config.yaml
d_model: 576
n_head: 6
norm_place: "pre"
rope_base: 10000.0
rope_fraction: 1.0
init_std_qkv: 0.0179
schedule: "wsd"
batch_tokens: 131072
seq_len: 384
Each number is 500 + 25 x the weight over its row's rms, rounded and kept within 0 to 999. Layers, rows and columns count from 0. Numbers have three digits each. The size before them is the row's rms in percent of the matrix's.

# layer 2 MLP down (transposed), 1920x576, rms 0.0441, rows 386-434, columns 384-479
095:495493477474480558473494552486463488494511462491532497463474453459494473496490494516501493467494519477537506483498503497526472490505511543526518480416488482563470463484478515526526529479504521502477466488537514483508515475457477523484517522534475502499477535432491495450497469477534524484
102:490511541552479490524492497501525485499469532517512488489512486513508496519469500482472535466462461525476473450494528472533440535522510471501543521485521499448512507472534481454500476539489520511487485494518529524496499507451517522522481528476557483487498487533502510470494472486521495485
103:503482488484514547444504502469528501499511539495495494519506501529503494488526502520475516500455489540464467428491483509512547480527511514566518515520508454518502492458522472506459492488474472481512515497506509523529551485511470519482474543461497492509510553445482483494547506514514460505
096:504494483470564473472512517495490507496531523529504496484487481542477518513520464534499491497507503505484501486499517508513536480512526488493533489478503516498564499478506522480472497490507469508483488501480506497490493506489519483482475497522505459490513495520471485471516500503492566495
101:500482487522536544495515515514512433511462492510496513464436488490512539532524493488469529473529511461508497491508477495523494512552475435503505508502474475510532529506494535507497503532534465532453471513472496513508485494468506492522521509491502502455544458490545480521492481521475502490
100:508547514488460528517539485493515510505483497486496541475519511500491503481527484507461488507503488445504533476505500488525521490478477486519469508481509499488485547480548494527487458516496488503523530524477493491490463458484497497498483506513471488514508509500536496489472521485490477572
098:526529554465483445504478478547531462540551520487516500441486485466494488430506494494493494494454508528547469492541479492521551472529522490520511537479492509539438496505489487477539499547511533447493504490505483513520500469500502470515474500521487521503503513507501473491470483456500519478
101:492517489476505452479454528543487528533500493492510495464491469487550513476488497504452488524506503510451484518515512500502503563524527534516552505501483529516470508483534512470365495556543514479453478500545486527500515479522514525529510493487469520533540470477536490495505505520516480514
100:499513514571474499495505462487476526496526418471483490479498542501506475508482450486540501541529485483503527549506504490499421538511494482496445510504520525534499498493493507536432459522486507476482521513506514496523473507535502500522464516516515475496501507534483458493475525464524483482
101:486501509528524513492485519474437529497519471457490489482540492501503485455489485529496518469487522463485483503512485497490492469524504511512490471514463519484492528508534516503548513505480503507531450517496461526453532506508522441509501459501476492510562520527494525506475489480484502486
105:493509532531504520493536479512502484477489480538455503490483513492540516525483515557494524515517474472511489511494493508506495497469510499449523486536569504456528456500485492494485478500540509489504470516539487539476502484498519499498479495450529514519508500516515486511554470469501534497
100:479460487507521521458477501540465479477487496491498548487467473519504553520514521494490498486479496521501484506500503503503506507449534479555494508468516494444439487479524515481462516475523520507472520444508514464484517457500497479515510499491511447472515534495448519482540504487498515515
100:485525476575497497494489495460565536526513501507501512496496516501511514466462494510501500492535465523454496474474498491452500515508545493514516518518482502475459484530526486521521542455536470474500484487519485477466510509493503539554518487521478519473495495512460496509505520447476496518
100:517499521467521527475492530498476505517458498487518508493523503503513500540455521527495486513489503497493491521495490571501523465489508486511480471516482508526503520475506491480495519521513502478516475536548467497472500454515503458495507519502510518485520511518461511485494482506513500474
100:491484496562483493513529488544499500511448498530500512525541443454550488517515501537529519470518514479486504522476507483523486514474520516520492538489505489489498564519509505480519505489498470526463446494494508476496520515483472478512478505500563472465516535528471467510496474513514497491
104:548508506513528518518512565495534479495497491504521493475522532488540548487524510480471492517491525528510471488519525510488493492502487508522487524488478525470511522502518494516515481498489497531538524500527517484505531537504527467433481500481496505518499502490522432499535505506517474484
099:490490487509450496510495470516490478485485520505495522504509535524509495489530515508499467516493513493521497520498468517547516514507532529498479473507549507519460525496491537467470501492464520451528533525446524521490467516498528515528522488491508473498477534501506489503512498548524477496
106:544547531502486489515548502502496486547472501473456516496484524467505465506498489486509468471460501489478516482516544488483479493502509529528551552505464495466509515463493556490539516525498523521495485548473504492461516479520487491497471506491472520520487523490436520516516508500506528485
098:531543520491482479460548484492442515541516508521502472512481446502535519514493517509512517508501499494540516522480527470502520509527508504510494508468523511479474450496505516497478465509484501482494487491523501494501530505430481502453515486455473540521508503491479487476515510475499464481
097:457488487477504464502518540480502490491486508458459519543469541481446492488519483488476519516529508487495524507499478483518475490503514474541433502522480456490467481508486519464551504496481495520481496476494519482538530446507484453504496505475476489533524489527501478529477475540471480508
100:518497518528480500514488479513513535498487499485469507498507484533520519480496503472482485509510473518494491476502455482461448541525496466482545500517510494490519483477456507501502490458494484476495503463503477535541481452479541529507520497461506506481462450553516506502494501539485498486
102:516514525485509494476492457456498496471500507478488538481493481485515500515482509474495498473569473510512511498510488509457495507513462471503507487532514459537476473450500502488464482467492483521513514466530528508477492497512499500516503503477506475479503477448486514463503515468513493504
104:513508495484517476514510480486504509480441488528564513467515555478521498473505485516527528546490516524498497457472491495435526484451506550467508498457557526460483460482483550491533528508484525555526494501480482499516542555540511497536505494506489552518501504542498487534492466501495531516
102:464505501458543446489487504457489487505490492484511526487459515502546470516482504479482501488489519482476462503477451468502520523494476477498483468495532450506505479514477514497504501487473498489534537495496504528482545515512467531478511511488520538528521486464494475494520508514477538499
103:528520519497487483510460551526449501477510498518479473504480498511503549498520475538482500481501483487511521533491469492497513552504511514538451527506494491523465524525453494552526496470535543511456538506493501528527548503492506508542475509494506494477488478499488501518524483498484482481
094:501498538491485515516477465482497489522498473534505494496499463473482560512550507512518511474448486488539472515504497463469490488521523532484492499467527496505480527493555503504524510509509456522464510469546484513488520512494493503475473501508480459525533545467488517538492501495469523493
100:492506469521541468506494467504499517530510481490510486489462452499514489525486500519504496508507489510468545468486516454454477543488467479499483452534561514452480461483503509490486485443461490523484492525508478435490522512504497487522509459509465495526494508504511503529491493475472500446
103:505530500472487492457513477483536487489448474507524518496501479476505461452483524517473478521504462554531544519522496524499466457526510482505544509481489462516490513485485532539540502477464483511503475465526500477506449523483521511491499518498514507483473527523499499506473477515485486509
100:494458487496518477507479492527520437502466510463532478494494550563471496477483517493509505506489542492519507531516551456479532513532520497479548479490470495527481494526464476490519468499433505493578481483497465479530525502523492529491523557514491476509493493539501456452481498557481471491
101:505469509539489532477479480482504519499507486503510505494549521492484491485503507479506471507524462514502503505477526518499430497492432497538540530559492476526512470558500487533496491534536527465514500471541501547473508491511501479466513519518528530503498452504525508533490474493555497503
096:468482447476510490475493493507475460518503501463463492457491542475483518512526489493489496470461543498478529519529489509460507493485500500511513500521532473488521493472485483506551520517541508534561471475518521471485548549472503552470509505513493460479463531496523481486522493481501528518
100:479537436502488506491507510484475513469538491518496522486492491510478546523511479478480489505471515491502485457524424508483518507521451540495445492506517506483544533528498497502470536492515513539521453501496482525545483516490510466496507462518486519533484551485519533463537486523503509537
098:537492536518520533504495488507519494490504502489526536520497520474508513551475494494494501513519450507517481514551483489538534508538475488480539510489509469505537491486500484474488520485521485488510490507503514462485494478496463491493491507519509529491514489509495502533469526486517526467
106:527517524524499483480480505500498495525528527488517513491515505485500484474474472492489487499478543478532513454464473502478509520477558534510463491494523528459469514484541515567405499537491546471485506459504513483434523507528512550541477536543480527539519537516531483515464506486510474508
102:509520463509498567477531480481450473443582487548485508474527441463479475524472482501506506511448531523542511473525467492477511477512494543488526480477495553490518426461501497501523473513484507491518479514484491519472477515530504501539496503509511457450485485498507518450478478505536530501
098:448496531464497536490504502492489532503486490499510494487503541438493489504471475497507527538520500504540542535546478484506526488497537504528460553466467468532535541479464508461511530525494509492507495504569465456517426483486496508487478510509488458496536523493544517512464509490500476544
096:489514507471508478481461470485482508479479478513507515517487505467533533477479509517511525522514514489513520517512451496521481500495544461499505496482481501545482533542503509482501497493505473510459488513502515480475479474499524476513499487501493500502478451488454520468485514483522490443
100:496488491526488510478468497496481525496457524529500486529455526516526464444505516498529484499464515490519508509509516445550550499474494503458511488494464436488456484476493517490502480491459538497486499507516505521443531461505503528511455490504473511496509498500492497495576546490473522492
101:527453493476534519490493499487497520477519501513523501523497516473534506497490482475446517545499474507508463531489537485485491538490505504550466445494483500513519495472465474490606514510504504494504516535488476539504524497509458489475532529497502492514491495482476508484481487491483497537
103:564487510468460474538464504445531538500454494502532479513511485508488461447479494525497509537519523487553467506514502481504522498535538488503520473512495473519461490468540475525517496512472514527545495506492510496509519477504516516493519502522467500515501505489507509511426536501511509482
102:442460508516515515479505473492533528488502484509461529512470493495495503500554473517500524529530458524502499478499509490525484506507518490488478454519495491490507473471546512493489527518509520494481506520498505524475455502449485498465475480538510498496484515486489532490499484515510515510
101:517480470501523475521528478504529489475525457486483515488539482527499533477509517526523469520494485527485515527481521470526565509483506500518453515509471503559501499483481516489524532503519486503545469501559480468490508481502502513482553546503538485499522493519513497501498515515484515529
101:532504501516458531505459481522482490511528510533501550494496494498512495472504508502490499489500501515475472507475463525478549454509497473460502483502528503517501484523474497512489556501515514498509529508491507516493409534517502502494516485454482497531554506491485506536501526502531522469
100:481481511464525490521511543511462505489498516501478540464493466486501504521475512480516481457547491497457515526477508489521490487433532521485472521507500514509501484513501503494470523480481480527492494499530507485526502491525507501459513480468485501439510502521494498469532492531508540489
099:521494527518489485469482517490496514479524499506494515484472518490508485471503504516492519511506495515463518465492463481487479506533531481525475453556493520501490479510495520509538498485472509518502519462457544517495485523496487479511521468498486534526446501496480485488481497478480535476
105:521492546511514490541531508508470491475510517519516481479471502475488497480503453487494513495442500545526513477494468492490467524471466492418512492508494518486504484484526490504543509514470488539474470528519548454480462476498524471510525497513462523505485524508501478535497508505503488510
107:513505584499503555504511499553504505513485492496520460558525494477499486506520463537502502526535527524525509503511490495507492493487525521479488473529478512549485506527508530511486490527510500483476504541539447510496471459504489473480457495525489517480546489488490484471513536508512511495
098:497496515500524497506504498495552509448501481491485512441468529461465516540498487495481523527530469503481476521488478486453488496497531479518508491507465464518480502521520516517545516519527495475511497495492505491470455520532521513502495499492505490514468502488488515513513526462538508510
101:511503478498499483493508546545454527514519494526448466499488484534486544504515480554466530522477552524539456473494446489520493525438538529473492472519499518471512507573481490529444470516510493473502454493504487501477511458493515536503506532527564525527532471500517473494498523504420548537
# layer 2 MLP gate, 1920x576, rms 0.0455, rows 387-434, columns 384-479
103:486508548471523550537549515482514481502508520511485491496500482511483506492502497475482491501542506480506510498524506528493510482516515489549515457501529482485498473502522519499500506502529500464526505489540467480496447478508509470539523462527500485489507513498500477467495460548498540498
099:532548507497502526520478483526493567524459496502498510514501512484517508521489511539457461493525488501472547484489518438513473519502530503516518503515492527478487499479515519475508484494563527496517524535495479529472463497493549500536533559516525514500478489508524553499476491475537523547
097:496458561551457496520478533525533521478466501509515481449482491510489486509517479510521506494493466464487542505478452483451533530502505502424481471495537480484517496458479520490505504502499505556495521511463501488503505505492479472474564486479519453494470471552517525526469470443501561479
103:532503506482474490485491494466489479504521500535501485490534561447514483460495471476527479446476479495487559479547493489499518499447509490512500479492516494493483480443494472486475540539465529475537476503533491507463526448534500491486479465474532472536535480472492514505485501480471521481
108:484523542571454501489515546476538491514518476493529499485510522497549496515552489451496474519538497495511471506456527528516515503458511471542478496520548534509505515498515482506492475507512521475524519540495512514462484489484506493529443502471498514450514521495516500507557529491546573549
099:466508531517434495472502473483521500517458464482469503516520487468486517473506497490517539473477499496483490535499516470500532530526554485513478460495478501536535516502464492461493517483524471445514509416480486518496501505480495531509546525504495521450473539472525519487479446512533535483
103:542467507535498536505495471485500523515537492532522498547482531481501508480519472434507533483496474489474492484483490522488483464485497442510505507517517522484495458497502504519484471528505500505527507504487480522513492520528502515468473522465511512513515443499497481488509514482496533534
100:445465481508488521465487466491480497480511423560569476499526539473508492512465477498472515567545477488534523501517508519471485468524518511506486487520491472498502511515477482507485501492485508487506509497471464524520471512484488508533451481472503519506471531510467529477467530521526497506
102:489465491473492492483501508463502477504462510465505523520477512502508481504531543488555519474473476517509489495513482515504470488513521505517543513498511494469525491506523515520503472483517495545483490523530487500483489514502473479503510500503551514514463494485473536498513515537496480548
104:445483520499483484545464494458492484533506512464477468477459509525503475481502502424535452484558504529526474436509509515535529461504493505493511460507472519510474495559454540494514458506550462480542514522539500495511491516477503494456504502509529538498494490466492534512521492513488483505
100:534515487487470487497533513489528501500525488465489553464469513495481482493483486513509532459475455519506476507459522519512499487491511509516472440494523462497475495501529475486488501550465502507555494513498484483533511471543517523482484530542506493519526503514517491505516513473512496492
099:532523487500498508483480492504537511475481539429500474472473478499522466471500473521454541505517501523448547500511526502528562454545445514484477516547489490501513501479469468514479470556507505478511492493472522476545465513516507481520507497506506480515498498506482514526534514507541502503
099:537484480509532509517462495479487493483496530496543474509515513482537480518511516492475507518470513499513499493537518529475505501494512496502513479508507482488508500482501521468511462528542484464484500470496481544482514456487471491486463550525518492505527503461530509494467543499507496510
096:505479522497491460505526527538479511531529472461553493495470501511454472471515463474481507494465466495517483481508519432493477528480469489486464470503500504484542535556519504456525512518507473546513523501467488482508489518508475491504498490518507526503483489533515501485474547516521546493
102:490494480484524490537519506497517514504544476477555501494521523505511473490482539490455528481514489459495536480509522510550492513524488472491465457514505555492488519476493499451506523497468475493549519523458494507479493517510499456533487510515442487489518545488513484531549502479549528513
102:520488501536558526492449506484532499475506500488522498507483498525525500475519484457510519517533511494492496502476458474468492497480515470487499478551503508527488491528515549486486512503547489458431545509488463474493466534493505505496518456534492471505495515428467453483506545467514492529
108:518468497469495487425462504529500548526460487500523487521534546473527473482462519497473495511526469473478526508541518452527501495523469478490474513513520467524539518499480513468475520526462529496443484475472503498485541505525472494509493489533477510495480499460457445492562514479510512529
096:474517523510483488520522480531470495500524488519478472487483460550421474523484515529474522476467523464483544550531476511513504514492539477503523496501518498479472473491491501531446508497516516530512476523532508490535499492494542504521492497492467481470508489474497439503485495484486524516
096:510468516489516530503532521482519535472503491518490565514496506518502531492472474514468472552489521510489490503492540477468515469502520500500520470451479499490486477510507502513535479454509510530477488498542495498439486503508488481500485467490497508516535485473463487499523479489561478491
101:551482513488538477481483506495552531487489474465461454466500521476526512448482463487484508583487533508504507501550480466503504504519502480481497455530517457498550481474485483502475519465483460517508492496461481507513433516482510461476538478491530506470528499493486485472516471517460491506
103:506519512483481479481453482522510542516478513480506506524566530533479512499534477513513467494526516494484501515461501527504508496442501471477549495465481512479441468462462483465459466504493471476504532470474470497502541515493482478473560530531517516533497471476503548488519502510548452493
097:530510531533526525508475525464503517493509527536508469501460489532510500544507434530504502534551499493467510512523504502507495491471499492500505503494468506529513503507517527495487503508554511457489511490495497504476460479479510468529557545491501540509506482489486483455547478552497477474
099:538537504504467469480498499514508452487487480519543475464501507450524452480490514535467472493488504542542486474500497508532480504508553481507494477556496568484524477453495498507468517542470508488487542464470498479477512483510519496484477512536476467493496522527470493458542514451482492555
100:466513522527523475515495501466552562492519470516511505468471478514488501461468492488491528493491484525533498524533517505529522518499510489529494493526513483492507545520508486493502485479522529486477502508467497496468514481501536534490521489533511516502499521500531511468486520501505465524
096:489463449487470460466494515497520530497471525482488554525488539473501484511489467525522530483491520502517488522490531525519506478488476468502491505554510541496540477521479471520494538503490502514495521504472519507470498508477511510505512492499559521466473477497475493479475513532508507541
100:489526508473459486527484519516496475477497494476472483477470490512487475504483472487508472509518489522499504491517493517519507508468496495529465471503486514445496485561498443479520494473492519490485466471513503552492498477506475490494504466526494463492505491532455506554488482537500548475
101:516548514447538484483448440454535477520484488469499494477542508529485508491470498477509489515490489560543528489555542528498481470548491493486488478537517505506479474500448457505516528500526496459489463488519535526530458504467551511491536485506518511481495513547511443490508508489490492518
099:531482478454476531494558468477488506505483497533442470504514493521505479500525476505474477483505503509542465501505524462474510455531502461519476524528506510497475512486507484460478489472488546495526475487511488508487530504522515474465524490465488470465486517507531488522521475520520553511
100:500532479509551470486524512545498532495531478473477514475476516497454497509528528501489521468522489491520514513525547486507540519433501518521498455488517467475533534493494517539518465516519468558464488493471518504518532497494524486536493481491480504478487477504469482540538523476518483480
097:545493486517476460501509524490480527515474537468475562474495482473488498490484496507483498533476481483509506502522519485512500481483524517510515519526480496549520509506494484519495518496499484516510468499510523529442508507479489494539484495512512542487498494495510488491513520509449476498
098:508492548481505488541473535497467477482487500494502481477476452490479510486548488539482523483503489476518498511535473524482509502473511466542498466483515474483492505501510477500505500498511499512487459497479476473479518493524463518508483505539534487516492491502470465554485503460532461473
099:472465508512551496546498508522503493523497492574503544513460533474483533494490512512489514460516504482504500471545520522492488453508475498496509481503517490453486552533481538487500566472492495460508484502489474501485525477527507510533466504494488496520504529477481467485521497513521500461
104:497484510560495453496521455563502503514538495514455507487502495497496511472459519534476478485487552492509492548477525460486522423502529514477470472519489542481450452492526452546518447522526481459460525542511528493528499511501503515505492527563510476491477443462504505478528488484491504502
108:539529519471462479505536503483489508472498504511523463516479493484505448499508530522508523545501475491525515520496462518504453487444474500485523502475517483542483489458492516523516505468517473444485455468561491460551510545543482458541454516484494511512512465516464503468521509482508508492
101:528508516475515509505511459488495512492518509495523553500477474545481521494519528490549585478522539516478475492466473569538506485489501472475539504523482503501477473472460438475473523508466468493516489555455467531567531488541517499475488510474503510497462521497530528486506501511536498516
095:503515483517510458455458519498489482515498536456503504516495500485440559493485474513543484488491471488491479515558535530545517519501508509503495520510483522515518503506521484472492492502479506473471489526524530503474507513489492465481487498523543519459469480490484534484534510490530487477
097:504428515460536534478534493504500484495524502504483602507532519488506521445453512479483559545480481499535498475513498512488480469517487488479517464485521471481484486487517527481500532506473437534495529506446442515491492513553528501549442534451508475519494545498488481438484527499502474555
099:516482477503483498500465489499512549518469527457495503464522484472524507508514472460452514488504516537493476529508526485514478485513470511479502494488466539464489544543470505466510482505468468490508459516480511449521483510490493486521459537505542504553509518507502550509485460455490556477
101:450439491479485491486510508496519550514484486516473500493463492515431505548496497526493503504533484497494489457539517546574513507439489512481512525471465511546517489494499473555520494497491508477485499578540505510477499456480475493492473499507466497464475476497472483465508524512488480494
103:543456506502506494454498508498492495451512507477502486523470526498492477484486482457522478493482471540513476465523494495505511468484466489504499474513509497494496475490511519502472493480463527533512504471488523462492473508524463492468490522428491516465508477443476513489505494529488482519
097:469501487510519492507521520500530501512506508449475489487484529566451520498491477503575470482463509516531479503490530511506558499504528502528494528495469512523509463446488494511467489528486491457500472497486546493436509510476472474496514495506518527514498474476459506497485531524498451522
097:493528467485499498542550501472535479514515521467476450515525521510491492481548502487530541496528500522529468464486530501485477474487490539531532489511509562438496554499502502487521534486485494503465495450469510513534541505491519483524527516512477498496450543497492469511518468495499479515
100:481478521475462511519502500489486487495524524507502522483487498537499461497528493485515543486468509486536493497517514534531481500484508498556541542513514510481510491512500520526462485472520447535511505532507509530472477489489504511541520469453462493499519499521484496509504500533480476562
096:486491495480492554493505532458552535464514470519531513481473507550496469510504551496471484523505489485515496508500510503500523521432527534532549509474478531487462488535508530505498508454482489504502482454495514475488507462504500486509530504498477520534497490522471499465483517511517518557
103:512484532520484451460445498525485493450499527542517522527515503503486497490517444494503524539487508489543500486506473420485505504479429458511538516508495511533484521477487467524508505500522454497502471476504494500544476500486506545529526488529480469470501481498508478461487495476530491498
110:525545517546435517494466501495532488491502485514479521479517479473445562496499461509517492489517513477530482480488505484514495533508540513538535478497520473503491473488496537483525532498531457504472485518519493494505548454473537497490505500520482504499462489498502531502466512500478513499
098:503467519441486519537486495510537535519518474472428495455527477470497453521538438506517496511535505490498507469501508553495469479464526525508538465475518525517477491521524503499504529539544516529534515516480502477510528536510485504511488515512515520519472505470465504526503524447498538486
102:522524483501497503515479516496464489507492451471464440512457524491497486513484519468490505531512525536502510541520502562467472508504516502488481479516504488500483498529513511474516526495488498462488459459511439505468537505467549493514504475516508514555506465488459516521550464503501526503
# layer 2 MLP up, 1920x576, rms 0.0445, rows 387-434, columns 384-479
103:476504477492476478485497483526539509495432506518498486460453514499474512498532529512497461495544450508484537531485536484490480525513536521500491498521499484467519521497524467519524475484512544482462489514504537506533474493509497488528512501445549497450527492464517512498516559529516499495
103:492533490475510483511516498518500469568464484488495524506490479516501545459510461516528502519511465535481536495508495541467492512499505504484500506500488485516499428427507508514444503523460502527523508478466529518524534504542484479474507546460532509487524474513490515520471517546522481472
093:512502483543522491468453498492532507439485471471533472528464508493498491485533569469469506507502444441506504463463533471468509507482480489491463479470460485492495482492471503478560529518552517477481481552549496503491472511549523516477506498483432525521524542523464523551493529486514518501
100:489477521494490481527501472507472519532511501487543512494501483515500533470507495477498516478474480492499482496529474483504482539475486507483452477518467530511513514510558536521491508541549479492521501490515533456540503492517447473492497514531478489464461537478501501526509522492530492464
105:469475530467522490504529467488506544488494496472482475456517514501485538523482427486502526512499484543468519466503521503508539517516466507539504502500491511492508458479477511541507481550526519468517515494506452516517454510463564524490504463492509505540474493474531501528491548502498509483
099:526522495486498491474504487492516563485500474544470508531469519513521501497485547506544528490499476510530499480499499492489498545520549509511513510536510491536510467525469496520490520504495513523490543484486491535507509529506533491476496508526505490490497507513537576481507508520553520486
103:507493526477514506497527490521477512470529551508520482501477458527476534491460481519527464474479509491535484469507538504485496476474498475507546476464486503528461482517481506475546523480495488524490493475471522496554511525503513474516483517465460489519508512481474485518507491504503496485
099:499494479500482477496500539445503495475492500454485498527513488527519469508442494524508480439450530469492497496495510498469504525509487472490453521508492484495469503519489489528499531523499492478504528531466489515522481537488525492547501482501487525521498506508471484496469506497506495505
101:513470498518479483495487513477474469490467490512493507508490550489537502496518475475505488468498469462499489472464461463490518529549487496479490486501507518489504522476528516463517539494556451433541451488516474480515482513541537526459535477534468522481482466501456502485510483518494481494
107:470529466461519487522517492514499464495467527513493532492518504476485466484479547489511508489493484486492505542461517492506506490497490479532507500496497495523496479488498511477467458526505471510497511508499517486497492538491518491492502518532488482554509535468516500512520486488509517523
101:507475508488493521575521531489488506495533478531500528518511501480502534489456505535541546531484508493566477496508477528482516477533474509519519519472504469492542489506488515501504478495515507517500519523459523434464499523513492529510490470485500522457507500516522485534506508467508479513
098:496479493532492468452519479471556503491535463486497487522463489466483492523477511561533470484518442539509519500481519532486550525516483512500531498519561492496471487466530464488529482522497490521510499524480499494495486513493488486496523475469545534504495535494472520537486482454496482472
098:536566484522452513499487508503512536504497467448519505488523506493507542520540459504499490495525488505527487535554464507507499489490521492511512435501466475486510452482482505530490472531520524521507467527542512494457518484524555469530527499458462537531511468479463506510458515480501515473
100:503526569527523476517512488477538509529537534463465489528500493537528501521514463480509458523512491527504492446524479530507543474499503511500481525474493527517570508516514546479516508521542477491573541505537529508471498501500509482539509442508505511530528496488485513523464503514498551506
101:507523484476491509494503472477521488446492467458478530475514475510493484456496487518463524504525511484486541470520470488516512503513487505533507493512493473496494491457566519521466462467438524497528504471519470463478484479526554534519497472509463497514479509503520506484504536481503512514
098:541503541512525546529519503473482470540512545513508505515502513508537533492538429454521468531489427519460520514473468520498509491512495500465533503430498485496511455528502524506522505481516525493505485466526531477572500467471439499483494503469534502489495529471459504498480477450434480456
108:521501486473463466486478514500501506513498449476496474496510491468533514471504446493515452494516499490485482500508482475512505474479484476512506482479497477503458483515536453495523515515519523462489511511464473500498484492479518534483513526510509520489524511488477485511521497513483505510
095:479514483505487492478524511506499521497483499485480447501515496471545441500482493472494492519517489492489478496505482471491467484486488491543514503528477487529483521471506512496498511469531516490439491501498500467519534502479537459492484491526522492531512480480485471495534504474550501516
098:485524520486522504534493483466508530505496463496494506491506481509531475474438491534501488530536520540470481513515494561493492473511520471463492486524544459515508503486552465473492523526483505481547518495477502484477509537468488504498525490493494468529489451507466495536485480500520460523
102:513554504506498512504536459477494561500508484511488491485514532484512464526503486498488499507531506540458489510522495502540513495497471460526509507520553495447560459493478470522527482478507505493497498478567558538496520481502478494530503511457515461512486486528554495532480507522489480504
101:520512544491483478532456508486521464532492493518503508515470493530511545509513502493494522542488449501454482542499519533463483484500502495500484481524524471471488517496528507517487489478473535531500528477489545521494475520527469494521531511483522488503500537500496523467502518518560490501
105:483512471515519564494493477469519508514471501486515490522493513487531471502494459528509534508510542482474512494500502480462513495559472523502507498487502506507479502515485506500496485510497519505475511508503487520487491515491526523490476528463479476491497537508487517467496513471526544447
100:539459491526481510495456519503494486538479508518532504498479511493468459531503526480488506496464429491522520460512510513503465533497516502492538460495478475509543556469518492502505521493464527510512503498498509516479516470500522493512518489483506545496507500503500520505494473551506480525
105:519505527529482461504524501516516457530498477499478497514522497478496551518509509511465464483550495492525515507529530507521514533509512490457474553530523517501531507481446515463531493492493522464487521477460523501521535506492468513402529481481498453436502505547476516535500512493514487498
095:540549536530483551531488489459512490581519477499515478483495487540506537478499452510482526488520484457521520503531502502536452469516522546498444485506523489484472517526507495502535490500506527520488471461521491508500550445486474537510480558528503509547500497518503544494479551485480508508
098:484523466510456482494500482484486484522502497541469458492526432491506531461503463519518461532476511496483471516503501479474494486501544507514504483521522494536482479515507532490506497506492510475525470474473520450513462483494502530459503512469503482473552532473517508493509465479476500520
103:539534468552537506549552552495468531499485495503493513484514512498497506451450505514488508497472506497509498534494538518515535501495443556554525501494492509420518512499472518516522479478490525472485500515510486518517494473508495474514492473511465554463459462516486508514520500515516502449
100:496465499494531478477508488508509548508484476498534503498525488553489503473491509486484505517524533502524474498498512450472503559464500502511534459513462492496509518492459472516490475488540487490530476502483458473513500474525496520526520526495484491490496471501514464472487469535532522528
100:459467498481492489494465519530552558493478478450493493528469497494499511518483474510492509537534516524496477508496541489493513479469505532497521531492448520505500476579504449475480477495527529482517522501511485496469525531479457497519515520496484508519496490524509519512485518489506501438
098:506497474542530503511530467519471501523472523539499500530490516504475508500469448485479483525530462473499514521511469485516472455525501474482469527524553513528495445482512567493473458481442522519503488527502490475464525484491530473492474468473506524444512513507452478505527523499516495479
098:497503510494527501499549510528455508499469482487506471505462488511521515517495425474483505478498469465522524531503533513501507514511452506491522476498479505521495532549519505517484486504516501486484536525515470534499475517512492468480535522439515501520506497540506481478522513498470473477
098:444464467475486490468521512539506474496521510486471507495491463503478483490490482503498507486512502511506473477474500512523493541518484461461495516487485517512512515485482469476472477486507521473473509507483498476524526535478521506485527507476507486462499461489479506476533489492528458516
106:535523505491474472538496474503496526493453512469541503511538485551549500467505478486506479502504500508528552486496491455530488539475488467509473476453486498468491459464523542454516486466485453501480510508520455500483521537481455481518536473505474508494489520531497528518525468535476491511
104:505517477534506483514510502488525528507512529515528481497478494523510477495543496516497485547545499475500512557494473511482534487483493474525505471507536482483507511499498479469466489479544517503545503485498503505535463518519483464492516488495521509451442510491518459500470494501532527510
099:498489510479462544528485545494488514457493467481514467492484519485524534476511469474484475512534500520490499519496493471497512468500527510528505513511449473463540502457537498460511485541490499459495395522471527525498475455536508501450514484468542523468516495456528532529471470500497516514
096:513519462521467480530505508477531516509453506501474466507479491560531514487526489455426481516479517513519546533489448492480490483460519484474524444521468518483473495499463489523489531472552513466512501506463484500536512479513496512522498509544512469481470495524487501481502516552503515492
101:510508494485480497508500461507514528525532475515471493502525496518491532518507476478504517497498522459464503537548474464518461563497482523468464513498516494520487470453511453450483483483491463491512483526509494517487524490475499466500507501476516509477469541583510512460499461504481478476
098:468506516507483496499531516514513452499480540532525462497500456530514490569523520490489518527486503490463466470498528495515533484493530546506490486506473515458535503526514505479539527573517488496520498497495520461492493534526473523520507545555501486527468557512490533515486488494504490487
104:517546515540489510477489558523502496523531522496512510529508476543492470468472470460471536447536511522440482482515488508538473478488501459503525484523523511502472487484527483503474514470516498487525494480472484548530505525505448475491501472516493504498509499532537526483512442543476486531
103:489513517532508461545502538474510459468486495496461505517526543523456552470513463510494512465467528466483507527488481557509513517513518491482503549540499528532523465545519525445525489491509487495508485489513522496463534516524471511452488490502507480506477499433494522492559539529497485487
108:565466499511505503468509542513534504478489512477488489506558523484492527501524527456514518472505487527482515496418511513534547535500475511540483477503480519525508525523503479493492527491573511496519487508533485537487471517527525533506533517458496526505526473472511503475528508493512522545
101:484486503487502542487514488478547517489530513489539523525480512477501552515517443481522491536478471483501492474494467557532501524478499503474456517503475482504455495503483486515510472525461500509506545511502502527509497506532480548503515503461486462513514495558507493534451484565515482548
101:449543486531494504514483458480537505523527460524496506539490515491504481461482485469455519484502506531465510521511524512506499512537467509479486461493505488471500474534445511514496476509524521477534551488539519477482511524525510487528507499514487475480475489478485454504485515461479533497
101:461529501510500506482500517509510526546538521560504507506522479481477525523508526463467511514507485480489518485502475542439523561553545489486508504479513486513512468567473519509513449491491482502508475499464530469497495484426482518515509510511518479492518515486501503440495501493490506492
108:514491455545529478493490484476477509537475509460515528514507498485552494504474500533498484520450495481552488520487477511507472460459470503478490526489494535507514495476521490482545522480493494493495454493521495497479458531534485507479526486500455522475485506497509498437502515530497485568
111:533560525481507511501523493499514504497450488476482498458514488472487488485472502506497483509511533518510459528498516516523505472504517475516520470494499529504493511475523502469534497474474481518461495515510483437528509494537465488524493522527480451492555524487480495466482486466509505514
098:476487492510505504527485519483478466485487520440510487491490497491540490491482500552518476456515484482468500483509535468487502540518515471492493519487503534505503474543489481478504508460479460505487496482515514495489481467523514549490511508520534523486481532477555486519523499542472462485
101:530484474514511532425449496480502508507504528513467522434525509480514508461581485520461538494448470515459485506507499446484534509507520540502477481494498474474482518498490500496462525461492475515490515508470477488488525507515522495490518512493487477490516463488525502504533494495505508496